{"vocab_size": 8192, "qk_norm": true, "lr_head": 0.00813, "warmup_steps": 357}
Each number is 200 + 30 x the weight over its row's rms, rounded and kept within 0 to 999. Layers, rows and columns count from 0. The size before them is the row's rms in percent of the matrix's.

# layer 4 attention key, 256x256, rms 0.0661, rows 82-104, columns 0-63
083,212,232,223,150,170,196,223,210,194,166,173,196,181,177,196,139,202,140,203,212,174,207,201,204,215,236,207,274,216,198,185,234,228,236,224,163,181,182,223,196,159,212,205,176,239,202,217,186,160,177,231,212,148,223,214,211,180,197,232,148,228,299,192,174
092,208,174,244,205,170,179,153,172,199,177,194,205,130,227,200,230,150,250,231,243,176,208,208,160,214,217,181,154,194,182,160,127,233,149,217,199,178,206,202,160,221,172,213,183,242,232,180,213,204,179,206,202,178,242,211,206,239,228,235,243,244,166,160,229
104,204,215,246,200,186,205,220,198,182,189,157,190,129,194,206,187,215,241,191,184,207,194,193,220,246,210,151,197,197,219,191,155,201,175,206,201,237,185,217,212,235,171,214,190,200,234,173,214,150,131,146,158,216,175,209,188,147,201,191,204,122,207,217,209
095,213,183,181,181,183,215,161,153,180,199,163,209,242,201,226,208,263,191,199,208,200,169,199,212,230,190,192,230,213,199,230,223,203,224,224,185,202,227,152,241,175,195,208,172,180,172,239,214,238,204,182,190,150,210,200,155,233,245,238,245,227,183,204,218
130,244,133,241,214,207,150,182,251,234,197,206,203,169,173,202,203,117,254,177,204,230,219,216,187,184,191,228,177,229,190,200,168,225,159,283,269,172,235,224,205,253,175,204,253,202,202,201,198,177,193,196,243,224,162,185,230,257,161,241,188,210,241,215,222
088,180,258,168,193,196,241,258,205,217,225,199,216,173,202,204,204,189,169,166,126,196,259,189,223,208,235,212,221,187,194,212,246,207,204,132,149,222,174,179,195,178,275,187,264,192,144,204,225,222,160,258,178,168,192,161,173,172,184,169,154,175,179,236,146
108,216,199,236,192,176,181,191,238,208,190,207,264,147,146,208,196,206,191,197,161,194,228,190,216,185,253,224,269,184,218,206,177,225,191,233,197,208,160,239,179,240,219,207,190,212,190,189,249,200,190,235,142,176,171,199,206,177,173,200,234,161,209,196,218
093,165,192,212,195,164,217,183,178,164,204,210,166,163,223,188,210,221,205,233,214,188,201,211,216,309,212,182,192,204,183,203,170,187,229,206,162,231,157,207,251,218,186,209,164,166,192,179,162,219,203,164,181,147,217,191,221,152,264,198,220,187,183,195,216
092,160,225,256,174,127,212,248,189,174,210,216,115,158,219,150,183,194,181,212,175,132,186,224,206,216,199,212,177,216,203,177,244,236,203,205,164,232,178,228,183,186,222,133,181,151,165,224,199,195,211,258,167,168,228,194,269,156,185,190,186,169,148,244,168
102,231,189,149,200,197,238,181,207,175,243,183,209,210,238,217,203,250,209,225,199,177,156,146,203,208,179,224,265,187,191,204,150,181,244,198,202,228,215,157,235,198,150,215,201,154,216,158,219,210,190,198,205,196,149,213,205,207,250,159,231,217,198,200,200
098,203,210,288,209,203,183,243,188,155,180,236,159,229,183,199,185,171,169,173,240,230,235,272,202,176,187,185,139,192,186,172,212,246,119,157,181,196,217,229,162,223,209,203,186,249,199,211,181,167,227,184,211,180,210,190,186,237,166,238,196,169,163,206,209
101,185,186,186,184,190,243,164,201,195,197,171,207,221,182,220,206,262,205,229,202,193,172,186,170,219,185,205,249,192,201,263,193,170,260,185,211,247,157,207,248,180,190,211,171,134,196,163,245,222,196,235,192,186,165,185,180,154,273,170,221,179,210,169,189
093,201,181,214,178,208,207,184,207,239,186,226,218,221,201,210,194,201,196,182,187,224,149,195,265,211,179,207,216,250,161,204,218,191,249,202,260,272,221,151,224,163,170,248,258,158,219,207,157,203,166,140,227,192,159,175,279,194,246,205,181,204,241,210,186
089,142,244,232,206,200,204,209,200,231,215,182,154,190,226,196,177,166,224,182,203,206,178,210,261,176,180,194,143,206,223,206,218,182,142,177,187,238,153,209,216,158,188,170,247,131,162,188,190,170,226,177,165,233,138,177,224,154,182,147,158,153,224,231,173
097,171,185,136,193,234,249,175,208,156,170,197,300,205,177,251,174,193,173,278,230,266,218,196,169,174,182,199,174,179,181,253,163,158,205,178,215,187,220,150,221,191,197,205,224,190,201,182,221,194,185,161,188,212,181,185,149,197,219,213,223,162,239,238,179
096,262,247,159,182,216,199,197,239,208,185,213,281,203,202,264,198,211,195,163,183,242,233,211,177,159,202,230,244,191,136,214,173,196,169,165,231,199,223,186,257,196,148,262,218,149,175,178,134,215,159,161,232,238,222,207,156,183,200,228,167,189,271,178,191
097,206,210,207,242,147,224,253,222,190,230,186,203,188,200,194,224,212,157,229,234,199,182,151,236,208,240,161,177,197,215,196,141,191,186,181,175,204,181,215,131,153,215,190,162,280,247,171,230,201,176,243,177,168,232,185,179,198,177,192,224,218,133,254,194
095,173,241,219,187,227,200,184,200,205,171,162,265,196,209,226,222,233,192,162,158,254,194,199,197,212,206,190,224,214,195,233,152,202,205,207,230,213,208,120,172,230,163,261,227,177,197,198,154,244,208,182,218,148,214,218,165,237,230,215,162,204,216,140,242
088,154,133,206,131,231,167,155,171,197,263,160,271,243,161,270,193,184,209,160,167,232,215,160,173,218,165,160,202,170,156,219,223,209,166,210,245,202,163,174,204,255,206,252,192,139,216,235,175,194,153,167,216,204,195,168,192,212,200,210,147,193,211,191,230
106,167,200,216,267,191,211,220,121,189,187,214,260,210,160,229,190,214,155,189,172,247,196,203,159,221,215,183,207,165,146,173,177,186,197,140,202,191,177,152,193,221,143,223,214,219,230,211,232,190,196,179,173,226,196,145,198,194,229,199,206,165,184,214,240
102,144,244,172,174,190,197,187,153,163,182,178,235,222,183,236,199,297,192,169,213,258,204,228,195,220,234,231,209,210,179,242,84,193,186,221,203,236,183,159,222,199,160,233,225,189,149,147,188,207,157,196,156,185,216,176,193,229,248,200,192,197,207,157,218
098,180,223,222,121,215,148,170,213,186,170,117,187,226,194,171,244,207,173,191,252,239,179,222,254,171,192,179,188,157,243,211,177,221,201,193,210,222,165,181,200,229,224,238,183,218,135,212,193,191,236,213,216,162,172,243,158,183,256,176,230,175,182,207,207
107,211,211,212,204,172,206,262,193,226,220,224,103,188,221,113,207,155,168,144,175,128,183,190,216,219,222,172,218,209,193,172,250,205,188,185,209,190,196,249,194,215,225,159,185,221,208,218,199,215,204,253,217,212,168,225,242,172,185,151,225,213,173,227,152
# layer 4 attention query, 256x256, rms 0.0713, rows 83-104, columns 0-63
086,191,212,186,166,210,173,171,159,205,241,201,201,191,180,242,202,176,188,176,198,189,210,201,179,174,227,205,274,197,194,167,217,242,249,217,230,209,233,198,186,224,203,211,181,169,193,223,252,225,137,225,183,177,210,210,188,209,189,151,244,248,194,163,253
099,168,176,185,146,208,209,188,132,240,201,181,200,193,196,217,204,190,215,189,209,208,223,187,165,231,174,219,247,198,160,249,219,252,201,173,185,256,202,165,189,219,200,221,197,161,158,192,233,163,143,202,178,239,198,158,211,168,208,198,155,182,198,192,197
101,222,230,213,193,198,153,226,258,183,164,182,204,192,244,202,212,164,256,196,148,206,251,247,194,245,209,234,168,176,198,182,216,225,212,246,192,200,229,168,205,190,132,204,246,164,206,227,169,222,312,216,198,192,210,165,167,191,201,254,226,216,206,213,202
117,256,165,236,203,208,193,156,188,196,236,212,204,189,119,199,135,176,164,211,235,218,157,136,232,186,211,214,191,235,199,176,195,199,185,191,208,188,218,218,168,221,225,183,194,196,151,222,290,187,183,195,197,187,203,169,215,207,213,123,203,204,237,208,186
093,206,222,192,203,220,257,205,160,223,209,219,218,176,244,184,254,244,204,185,178,162,155,176,216,202,210,200,129,182,176,206,183,183,190,148,192,227,161,201,192,212,198,218,160,241,207,223,180,212,137,204,228,184,186,214,208,217,177,219,163,192,210,229,151
113,226,162,233,210,223,213,197,160,214,214,172,207,180,223,200,238,247,150,195,197,197,174,183,238,210,176,213,203,207,183,194,222,187,198,170,190,202,193,204,187,209,208,220,161,195,130,163,226,145,161,192,182,162,212,214,218,207,271,166,154,194,267,192,182
093,157,204,187,193,215,180,166,263,206,189,194,189,225,225,171,219,135,250,239,158,154,270,252,162,226,268,181,218,189,169,189,189,220,250,245,188,247,154,199,207,228,114,246,229,151,222,215,200,254,236,226,197,223,250,200,232,165,221,191,228,151,222,209,213
080,164,223,194,216,190,236,248,200,191,206,183,198,180,258,221,282,210,201,217,163,163,237,227,149,239,235,189,195,195,201,267,213,220,205,253,210,166,164,222,176,236,207,229,229,171,196,205,150,209,147,224,201,207,225,246,204,191,167,230,155,145,175,231,179
100,193,159,224,155,167,155,238,213,173,158,250,141,253,215,131,165,166,186,228,237,184,153,247,229,192,179,218,151,198,137,135,196,237,191,210,218,235,227,236,248,202,149,183,219,189,192,201,167,180,238,218,235,197,187,202,252,188,195,240,213,233,226,245,208
101,219,234,205,249,246,253,205,146,197,246,186,208,186,187,250,214,253,155,178,211,228,211,181,160,168,196,171,259,196,236,245,211,186,193,177,182,195,211,202,179,208,241,225,169,189,204,206,235,175,122,201,190,195,195,222,154,213,205,150,174,167,169,171,232
097,164,174,243,155,165,178,216,229,168,170,201,165,208,217,117,178,168,219,235,225,152,205,233,207,214,197,203,158,221,178,183,240,249,218,191,206,249,151,258,238,205,168,197,198,182,162,184,175,212,235,231,224,190,187,208,237,174,228,233,198,205,219,206,172
095,188,204,225,187,181,206,218,257,182,170,205,204,215,200,203,216,202,235,210,191,209,189,251,236,241,194,145,168,210,179,222,176,209,162,202,213,233,245,189,221,168,192,210,187,215,166,203,184,188,246,176,226,172,203,157,220,225,236,255,248,211,210,212,211
086,123,218,186,202,203,222,176,179,224,184,219,195,179,168,188,203,210,157,211,246,190,179,145,222,201,139,214,144,210,236,260,181,220,156,165,212,204,153,202,194,224,200,210,250,163,132,203,172,217,209,198,186,238,202,169,202,216,174,189,199,162,163,211,179
099,223,214,203,196,171,175,194,193,153,222,217,170,181,196,145,161,182,161,208,243,182,185,158,171,229,246,172,162,176,170,145,243,187,220,247,183,218,192,222,186,175,196,124,213,257,198,183,223,164,237,199,173,208,237,232,238,187,164,191,182,216,152,231,160
089,251,125,260,258,144,175,204,194,257,188,218,217,190,191,233,193,168,150,165,194,224,184,212,195,170,198,180,191,167,188,197,201,194,161,225,230,197,254,217,220,185,255,201,203,186,219,236,223,212,204,186,230,202,211,224,195,211,168,217,217,226,182,237,129
082,181,139,193,160,181,222,141,166,184,178,201,195,109,159,166,166,192,157,235,232,174,171,251,257,192,177,223,172,236,163,163,210,249,179,200,215,202,201,234,210,141,141,196,201,227,175,173,167,238,252,181,214,234,201,177,228,277,227,171,191,196,182,186,160
088,165,211,186,183,199,196,186,172,194,169,179,216,243,214,198,124,233,158,219,197,189,140,153,226,210,173,204,266,207,220,264,181,168,194,227,259,202,234,157,181,224,229,294,138,214,204,178,209,259,188,212,200,171,187,238,126,222,221,175,177,149,271,223,200
075,165,208,217,244,249,209,171,184,219,225,180,207,214,155,202,190,235,247,248,171,190,205,187,172,153,174,205,225,179,209,236,210,199,212,168,142,182,184,157,166,224,165,184,190,202,209,162,225,214,169,271,164,243,187,146,165,206,220,160,220,180,219,157,223
098,198,207,191,200,221,148,181,143,170,213,242,222,153,116,204,183,213,136,214,214,178,182,171,205,152,184,198,192,191,193,163,208,220,216,180,238,163,196,206,155,202,228,200,175,250,214,198,234,180,184,208,135,160,190,145,203,215,189,181,232,174,190,200,204
091,191,204,164,235,182,160,171,193,261,231,197,174,190,177,171,120,229,202,211,175,161,171,193,236,208,275,226,265,196,226,220,188,151,223,249,180,193,237,181,128,198,219,214,181,213,210,190,252,182,146,259,160,224,174,240,198,176,238,128,231,178,202,179,239
092,180,261,123,172,211,203,187,227,185,196,201,197,227,228,153,216,242,237,212,201,201,236,181,206,194,218,222,216,219,191,222,214,202,167,214,177,155,193,188,173,246,177,256,200,190,222,184,180,244,250,194,141,249,208,254,183,190,242,113,199,213,218,153,223
093,180,221,240,192,239,195,198,222,237,209,184,233,157,198,230,232,160,208,157,214,114,199,121,185,179,172,216,265,181,188,224,206,202,174,182,286,162,233,160,167,190,211,194,243,222,231,189,196,241,201,218,201,165,173,195,171,166,220,197,253,249,141,168,182
# layer 4 attention value, 256x256, rms 0.0626, rows 64-95, columns 0-63
080,207,184,219,243,175,180,180,147,208,271,225,202,177,189,212,245,243,251,192,168,207,187,120,192,220,153,160,227,155,189,189,208,176,203,138,170,212,226,161,196,225,163,234,156,199,138,184,217,246,210,179,247,228,243,218,194,184,268,269,202,192,171,192,178
077,218,184,238,218,212,208,214,229,222,188,177,191,267,158,227,204,176,221,206,248,243,215,183,157,170,184,250,163,217,254,203,158,221,196,301,183,188,208,218,144,232,193,217,173,182,218,199,188,174,173,188,211,240,175,236,223,214,197,191,205,196,160,192,205
071,190,178,202,156,163,172,223,186,186,204,144,215,223,183,198,222,187,223,172,205,241,169,154,175,199,224,171,227,203,175,194,199,168,224,190,148,228,224,167,239,187,226,182,179,214,182,200,170,223,175,203,216,205,247,181,191,151,143,190,199,215,278,215,228
076,264,197,204,205,231,180,190,221,227,229,220,189,168,162,189,182,191,229,228,179,166,216,217,232,192,196,158,170,184,171,215,205,168,226,279,235,236,156,214,224,185,158,223,188,182,134,196,190,205,249,189,219,212,183,234,227,241,241,193,177,160,217,176,249
071,203,180,214,211,224,205,188,191,223,195,166,168,200,207,225,239,234,208,205,185,170,194,183,231,229,178,170,254,154,203,211,185,211,216,262,174,201,226,190,186,204,211,184,202,193,252,229,204,221,205,176,202,214,257,239,239,211,212,188,191,224,230,218,186
083,167,157,200,182,205,238,204,190,203,131,235,204,246,185,195,205,209,207,186,222,230,189,181,173,179,197,204,154,181,209,207,215,176,191,237,174,163,197,216,220,225,202,165,248,206,230,204,206,217,193,198,228,237,206,192,203,201,173,189,229,203,229,210,224
071,147,201,217,185,217,178,214,197,199,220,195,219,169,228,168,247,155,192,180,213,251,228,159,176,216,215,263,165,223,181,232,191,192,158,122,162,233,197,216,238,227,248,176,257,253,161,146,202,190,195,224,180,218,240,137,189,231,169,162,160,229,172,204,141
085,215,188,207,215,224,210,169,159,224,201,167,204,237,216,195,206,181,218,187,214,199,239,232,206,233,260,171,206,212,172,200,219,162,171,179,211,194,169,224,218,156,190,182,204,161,217,207,226,185,173,234,184,223,209,211,193,138,179,195,184,198,219,189,182
079,201,184,242,168,222,223,197,227,199,225,193,196,247,155,206,278,210,141,199,240,243,215,228,166,197,191,182,155,220,217,213,193,227,180,154,162,200,186,192,219,193,206,196,154,196,195,185,212,199,246,200,198,157,206,224,180,194,113,184,161,201,193,170,216
083,157,200,210,221,168,210,192,240,228,233,184,200,222,193,197,223,179,218,223,252,194,261,260,172,190,208,253,173,188,192,197,215,178,164,227,160,180,158,172,204,206,255,208,279,193,153,187,214,174,178,162,197,224,173,198,233,233,181,193,175,238,163,178,245
078,159,218,239,171,168,204,251,191,188,200,249,214,191,153,230,155,229,218,167,194,201,145,237,170,216,164,198,220,223,244,197,188,229,207,150,261,212,233,192,199,227,141,210,169,133,229,191,184,171,275,252,189,157,164,166,168,214,179,200,190,202,232,202,231
075,204,228,176,193,211,206,188,160,198,235,187,210,210,191,168,175,230,210,212,169,163,186,207,205,153,237,229,180,195,180,171,224,171,250,176,259,183,246,167,100,235,219,245,155,153,185,220,228,222,152,217,178,142,156,188,190,183,266,219,186,185,178,180,156
082,174,200,190,220,200,181,207,221,168,184,152,202,145,182,208,283,237,203,196,196,205,179,259,183,168,144,204,187,205,191,231,222,222,152,219,204,227,166,167,205,144,179,210,184,210,220,204,165,177,199,161,220,225,198,273,228,200,145,213,217,179,161,224,168
079,201,190,191,203,212,180,195,168,207,174,253,198,176,201,186,190,228,284,230,229,220,176,175,212,206,197,241,212,180,223,192,209,229,202,255,249,227,194,193,216,207,173,206,211,215,233,219,217,148,245,260,225,207,167,237,221,157,141,207,189,223,222,195,127
082,121,179,245,184,165,238,172,186,233,122,173,207,206,149,168,236,218,151,189,242,215,229,245,192,158,201,265,116,201,173,231,173,154,174,160,199,180,191,200,239,171,266,197,194,180,211,205,198,203,190,197,168,169,162,217,190,208,157,176,219,185,233,232,231
080,139,241,203,170,206,190,228,226,184,214,164,227,195,200,209,177,201,229,188,178,236,166,213,183,171,175,253,201,201,202,176,193,192,164,236,154,170,154,187,190,261,204,164,220,172,167,190,159,249,207,187,193,138,239,214,190,180,199,201,227,190,134,201,117
081,199,169,201,209,145,208,189,246,186,155,185,228,185,188,223,253,204,165,172,210,211,179,236,214,205,210,186,226,179,204,219,196,157,189,178,195,193,148,243,276,207,212,186,181,201,167,212,175,202,198,183,199,222,235,177,237,229,219,190,207,185,154,211,211
077,202,206,227,196,185,195,195,184,188,217,210,175,213,198,240,203,199,200,198,173,179,255,170,219,171,167,136,192,250,192,215,204,179,222,213,218,200,213,203,183,212,179,176,259,219,241,135,220,147,189,128,205,176,229,174,215,232,237,160,204,169,230,177,209
078,194,250,189,187,202,230,200,208,189,177,182,184,192,213,234,154,245,244,173,151,187,223,201,144,193,269,195,248,196,235,211,181,216,216,199,148,170,222,176,153,222,191,192,218,209,182,206,190,200,219,209,172,203,163,202,230,182,230,197,170,176,171,235,194
080,187,157,192,193,204,213,174,171,147,172,250,200,181,171,204,171,228,190,227,164,211,249,183,216,160,176,221,191,205,216,198,221,205,244,214,164,155,231,207,220,144,225,197,160,217,202,247,216,180,181,162,194,107,223,246,175,207,186,235,263,184,226,204,188
069,168,232,166,186,216,189,224,212,187,204,236,201,177,196,203,222,193,234,236,218,211,193,285,168,234,195,148,189,230,145,209,226,185,251,162,225,182,163,214,262,212,229,213,269,226,194,195,232,180,236,205,169,262,216,201,212,186,210,214,215,173,197,186,226
083,253,243,210,218,207,184,210,243,207,209,189,215,179,189,204,184,220,204,173,221,176,157,137,218,176,211,163,272,196,179,163,228,228,157,284,230,194,248,221,213,211,135,237,217,195,151,237,201,215,176,249,230,217,237,171,194,226,187,227,195,149,190,160,191
080,228,191,225,211,143,213,250,234,215,207,152,194,206,205,191,236,189,173,214,201,205,212,168,166,208,148,232,224,232,224,213,221,243,164,186,206,206,185,216,234,128,220,223,208,185,224,218,166,171,182,200,167,188,168,205,216,198,204,193,215,204,173,180,240
075,220,226,223,180,200,176,231,227,168,172,230,204,204,223,176,246,148,186,225,204,188,164,218,177,194,204,208,195,200,172,219,190,215,153,151,165,172,232,220,202,212,153,195,213,198,182,257,209,236,197,213,173,171,211,208,181,239,208,236,199,280,194,223,253
080,216,202,182,207,203,210,197,217,202,163,174,186,199,207,199,186,151,202,197,197,209,218,272,197,236,186,184,137,228,210,171,224,191,151,223,162,220,128,156,193,147,239,213,279,174,219,165,195,249,190,155,175,192,168,208,230,184,192,139,201,296,182,177,188
078,228,173,223,187,178,167,209,133,170,244,220,227,192,258,204,197,184,163,181,235,167,174,165,214,221,200,186,221,234,166,231,208,174,137,207,180,225,174,178,192,180,213,157,154,215,204,141,228,192,172,208,221,200,209,189,203,212,225,213,181,236,136,195,170
072,250,222,168,203,195,225,204,171,151,207,186,171,190,197,222,203,214,270,238,152,162,162,245,238,200,237,198,143,227,155,199,192,195,184,203,172,219,197,220,202,193,181,192,140,214,173,196,194,198,186,185,149,234,221,246,165,218,195,185,179,246,229,188,233
077,209,189,203,183,187,168,196,153,215,132,234,175,179,156,219,195,184,183,234,259,218,185,222,217,142,199,161,173,193,232,183,225,201,163,237,270,187,228,200,222,234,228,201,202,244,189,185,225,195,170,186,193,132,177,248,210,198,200,231,200,150,256,186,155
086,233,170,177,225,208,198,212,234,182,246,231,203,236,214,183,160,206,181,181,182,190,182,202,174,240,202,223,162,201,148,209,221,164,215,158,234,186,266,177,133,256,171,242,219,186,196,222,218,220,253,184,221,177,192,174,198,225,198,160,160,201,185,226,214
084,154,186,177,195,188,189,224,253,179,221,200,216,225,180,163,266,255,213,192,142,227,121,149,195,238,238,274,254,212,204,183,211,228,234,216,141,184,237,200,108,164,169,191,186,177,197,209,218,148,169,185,184,193,177,250,202,162,169,188,142,267,236,199,145
078,148,249,201,175,226,215,204,172,215,204,219,199,208,183,186,173,219,192,218,155,192,209,188,195,207,248,225,230,172,169,201,202,204,175,141,151,191,177,211,150,215,163,199,215,175,183,215,187,222,137,233,161,187,196,261,232,155,216,207,193,225,175,239,173
078,232,235,248,239,141,179,185,197,206,247,207,220,147,194,181,234,180,175,218,237,190,167,198,194,238,228,208,221,184,238,211,192,168,204,210,223,180,139,206,264,192,176,216,240,190,196,207,162,151,246,190,177,195,227,162,217,156,211,198,188,151,118,215,200
# layer 4 attention output (transposed), 256x256, rms 0.0747, rows 64-95, columns 0-63
080,203,212,231,199,206,212,228,157,143,185,191,222,165,194,160,203,136,158,220,232,237,179,264,227,186,226,176,148,238,221,209,175,229,150,202,221,212,179,221,227,235,218,125,205,185,211,219,145,224,274,189,177,188,214,161,191,222,181,163,197,196,212,196,199
073,197,207,166,198,182,185,227,230,191,203,247,184,188,208,170,183,250,205,223,149,129,220,216,217,225,213,165,181,205,183,154,235,225,227,182,216,221,224,160,193,159,190,190,228,165,164,169,207,260,249,219,203,218,171,168,187,153,211,188,254,169,238,204,211
083,185,204,158,190,189,219,164,224,201,240,198,242,180,160,118,181,241,183,226,167,190,243,224,180,173,218,166,154,212,217,172,182,265,205,243,243,189,200,204,205,161,166,182,215,189,185,201,202,241,256,224,181,181,195,204,212,191,202,204,202,186,172,189,208
064,151,165,239,147,196,188,174,167,161,204,206,203,202,198,238,172,211,211,162,204,215,182,166,172,207,212,188,278,212,245,164,165,275,147,163,198,226,240,208,185,219,195,222,199,167,210,187,221,195,115,181,184,174,189,183,234,246,204,234,187,208,213,217,170
077,192,195,184,177,123,168,180,171,194,219,186,207,161,216,97,196,197,202,271,200,232,223,253,147,156,204,207,159,174,198,156,189,232,223,211,214,179,173,229,266,158,153,185,195,202,186,185,180,217,210,268,231,200,197,211,193,169,184,189,184,191,171,199,262
082,183,211,151,177,201,197,177,194,227,257,211,169,222,159,200,177,218,178,227,211,203,185,176,236,182,210,256,238,236,190,203,197,242,161,143,239,198,182,142,196,218,262,206,235,234,183,203,164,228,196,233,220,171,172,186,199,229,215,170,186,193,187,191,164
063,228,200,101,191,217,249,125,212,230,199,163,205,216,181,197,219,264,179,213,173,157,168,216,233,204,236,170,239,182,196,220,219,220,175,245,151,195,239,190,177,224,176,207,159,220,181,217,199,172,192,181,199,218,145,205,202,217,188,232,175,177,233,165,179
080,161,227,204,202,189,192,188,225,246,214,198,239,193,225,220,190,219,189,178,179,178,215,170,166,162,234,206,176,237,241,215,217,206,236,198,150,276,265,218,161,183,194,177,196,178,221,188,222,209,273,182,243,214,216,172,227,178,171,199,169,218,174,175,174
074,210,221,163,286,194,241,232,234,207,163,205,231,199,174,195,169,185,224,171,173,157,218,194,213,214,216,206,190,212,264,192,203,201,239,298,291,185,217,193,213,181,192,148,211,202,181,208,216,197,201,192,195,242,214,203,179,151,187,196,223,191,223,227,206
077,220,226,149,176,223,230,176,213,178,196,171,165,172,157,242,164,233,221,139,179,225,162,186,198,206,257,221,199,220,258,230,191,223,212,207,229,234,229,182,214,249,149,177,148,205,226,219,160,178,180,206,163,163,230,221,236,193,258,210,162,195,231,194,199
070,210,192,148,242,220,200,185,176,180,199,195,242,218,190,192,197,155,162,168,175,202,251,201,208,223,189,140,162,155,210,142,220,199,216,204,224,213,173,234,174,228,241,217,272,165,185,202,177,229,174,196,197,191,213,207,187,184,254,192,190,216,156,232,211
085,210,179,249,187,232,195,213,205,204,173,227,218,197,189,302,252,184,151,159,243,208,174,197,212,289,169,182,237,227,205,240,174,179,145,150,165,216,200,233,285,222,213,196,157,201,222,178,220,174,191,142,178,230,221,180,204,241,228,190,179,210,198,206,129
090,214,245,195,223,134,174,208,237,208,261,191,198,208,175,180,175,191,241,267,172,210,219,210,172,126,217,170,180,212,194,210,179,184,259,229,196,160,187,225,211,173,194,183,209,232,240,249,207,186,198,198,232,210,211,221,185,184,223,181,206,208,224,154,276
072,217,204,187,229,180,211,220,189,218,190,204,205,224,220,248,227,145,177,152,211,222,199,220,192,191,175,164,161,212,250,209,213,166,222,160,183,194,164,222,164,228,220,236,190,175,161,207,217,161,139,138,186,214,194,210,195,197,220,186,188,204,176,218,236
078,217,222,137,233,189,246,205,231,201,219,199,239,222,159,210,147,159,200,187,173,186,189,177,188,237,219,182,175,188,270,187,191,214,241,229,242,193,191,181,209,185,213,198,226,248,184,210,209,226,209,185,219,223,204,207,201,163,292,223,210,247,186,227,168
076,287,183,164,240,181,189,176,184,169,208,199,229,181,177,213,225,206,168,219,207,160,205,204,249,219,181,155,202,215,209,222,190,240,183,172,218,192,191,184,232,224,183,183,146,155,213,223,190,161,178,204,205,194,193,236,170,217,209,156,201,182,269,204,225
086,199,206,173,205,209,188,216,166,143,221,155,190,163,215,108,157,179,209,216,188,193,211,192,197,154,140,199,144,168,203,166,209,232,227,202,207,188,221,189,140,195,183,167,216,198,177,245,188,268,234,219,214,166,163,192,151,184,179,205,224,208,261,214,258
076,223,194,193,204,237,178,215,223,172,165,227,246,228,144,132,186,184,173,230,176,211,183,176,177,214,210,224,173,164,187,191,212,251,197,218,249,176,169,200,193,170,225,191,208,220,182,180,182,215,239,243,183,217,200,218,209,213,149,212,242,237,168,168,189
078,215,168,173,179,212,165,149,161,238,222,188,174,193,193,203,243,257,180,215,216,218,209,215,207,188,179,206,223,189,212,198,266,192,234,188,192,224,185,245,265,201,191,238,141,151,232,193,180,184,165,210,226,201,197,218,207,195,213,196,135,213,215,142,223
083,200,215,252,223,192,135,205,206,186,158,199,241,221,193,203,201,173,188,229,235,208,197,252,198,202,179,180,142,229,167,159,190,218,192,199,202,175,187,202,252,219,224,201,212,221,212,173,182,186,199,215,220,262,188,226,215,202,208,164,211,218,183,213,173
057,202,170,203,205,213,239,190,210,198,189,191,134,177,175,215,214,193,221,187,256,241,220,198,217,207,276,211,203,221,261,216,161,224,224,225,172,232,224,216,187,232,173,217,175,205,218,211,215,198,185,173,161,232,195,238,237,183,195,151,168,220,195,186,193
077,168,186,226,208,214,175,197,199,207,193,200,141,156,239,192,247,270,181,195,210,180,185,203,187,197,182,175,180,255,229,225,224,169,179,121,224,211,161,203,176,219,192,178,169,120,211,230,159,169,205,167,176,195,207,248,186,232,163,210,174,189,253,195,215
089,202,230,172,178,171,184,123,186,211,215,192,179,187,250,188,173,227,217,233,175,222,179,222,197,151,226,142,185,131,201,184,171,201,266,205,176,209,180,234,193,168,165,238,203,210,245,214,204,233,174,241,228,210,221,209,218,201,241,240,181,217,232,183,251
067,169,180,202,234,219,239,177,205,258,234,167,185,170,195,174,216,309,205,151,214,197,250,170,212,173,178,189,239,194,226,179,212,179,260,203,199,203,208,207,214,216,221,236,182,189,202,220,175,220,195,192,242,162,201,208,188,171,218,225,148,180,247,209,192
075,219,217,180,145,204,217,136,224,235,240,196,212,215,205,298,186,198,189,152,185,226,159,147,197,205,215,240,235,183,188,232,182,188,208,201,161,231,215,183,190,209,160,198,166,254,227,226,215,161,154,217,206,201,230,166,230,220,241,196,131,210,172,186,204
071,223,226,191,204,130,219,216,213,175,210,164,144,216,220,183,241,197,210,240,206,214,196,235,215,139,218,198,182,121,194,233,185,206,241,213,157,170,217,224,178,210,177,192,195,221,237,232,162,200,163,191,189,198,230,199,156,194,158,161,198,157,274,182,261
063,200,194,284,222,181,197,232,229,261,208,205,212,199,243,238,224,227,179,164,192,233,237,163,169,213,173,222,216,201,257,161,251,162,239,274,226,220,185,199,172,222,188,210,223,176,191,185,270,156,163,203,236,144,247,191,218,154,216,217,227,191,207,193,213
083,201,176,219,236,169,176,217,268,142,202,208,236,224,188,115,196,190,189,253,163,174,193,212,183,197,178,172,174,223,171,160,195,211,226,201,209,156,159,218,225,176,210,193,218,248,174,210,185,204,276,193,214,223,209,225,200,155,202,175,231,245,184,205,237
108,216,208,223,211,232,225,225,209,216,155,206,150,184,231,277,221,175,208,139,218,165,190,157,251,246,193,237,249,201,218,215,210,165,192,186,162,255,211,179,176,227,212,199,190,181,185,179,190,214,161,179,198,197,202,170,189,219,223,210,206,169,211,230,165
079,227,237,236,239,199,216,178,194,260,193,234,162,180,267,283,170,185,174,197,196,149,242,236,157,194,215,137,185,183,181,172,250,191,216,204,227,222,199,211,190,193,221,246,195,173,200,191,228,218,155,183,226,184,230,172,188,227,216,224,229,159,205,242,225
068,174,190,218,202,204,194,182,208,188,212,176,214,168,163,188,212,232,173,193,241,184,198,212,207,186,228,202,176,209,191,234,217,221,179,178,207,221,205,238,248,249,215,173,194,231,221,189,197,213,269,180,239,192,216,172,168,196,207,226,195,199,230,170,163
066,160,185,182,174,242,258,190,203,188,153,206,183,164,240,250,194,205,240,190,241,228,170,207,183,211,229,190,135,167,216,219,157,210,208,174,187,213,228,198,176,218,165,208,200,173,211,177,214,213,181,134,188,202,188,220,259,199,211,218,182,264,261,184,210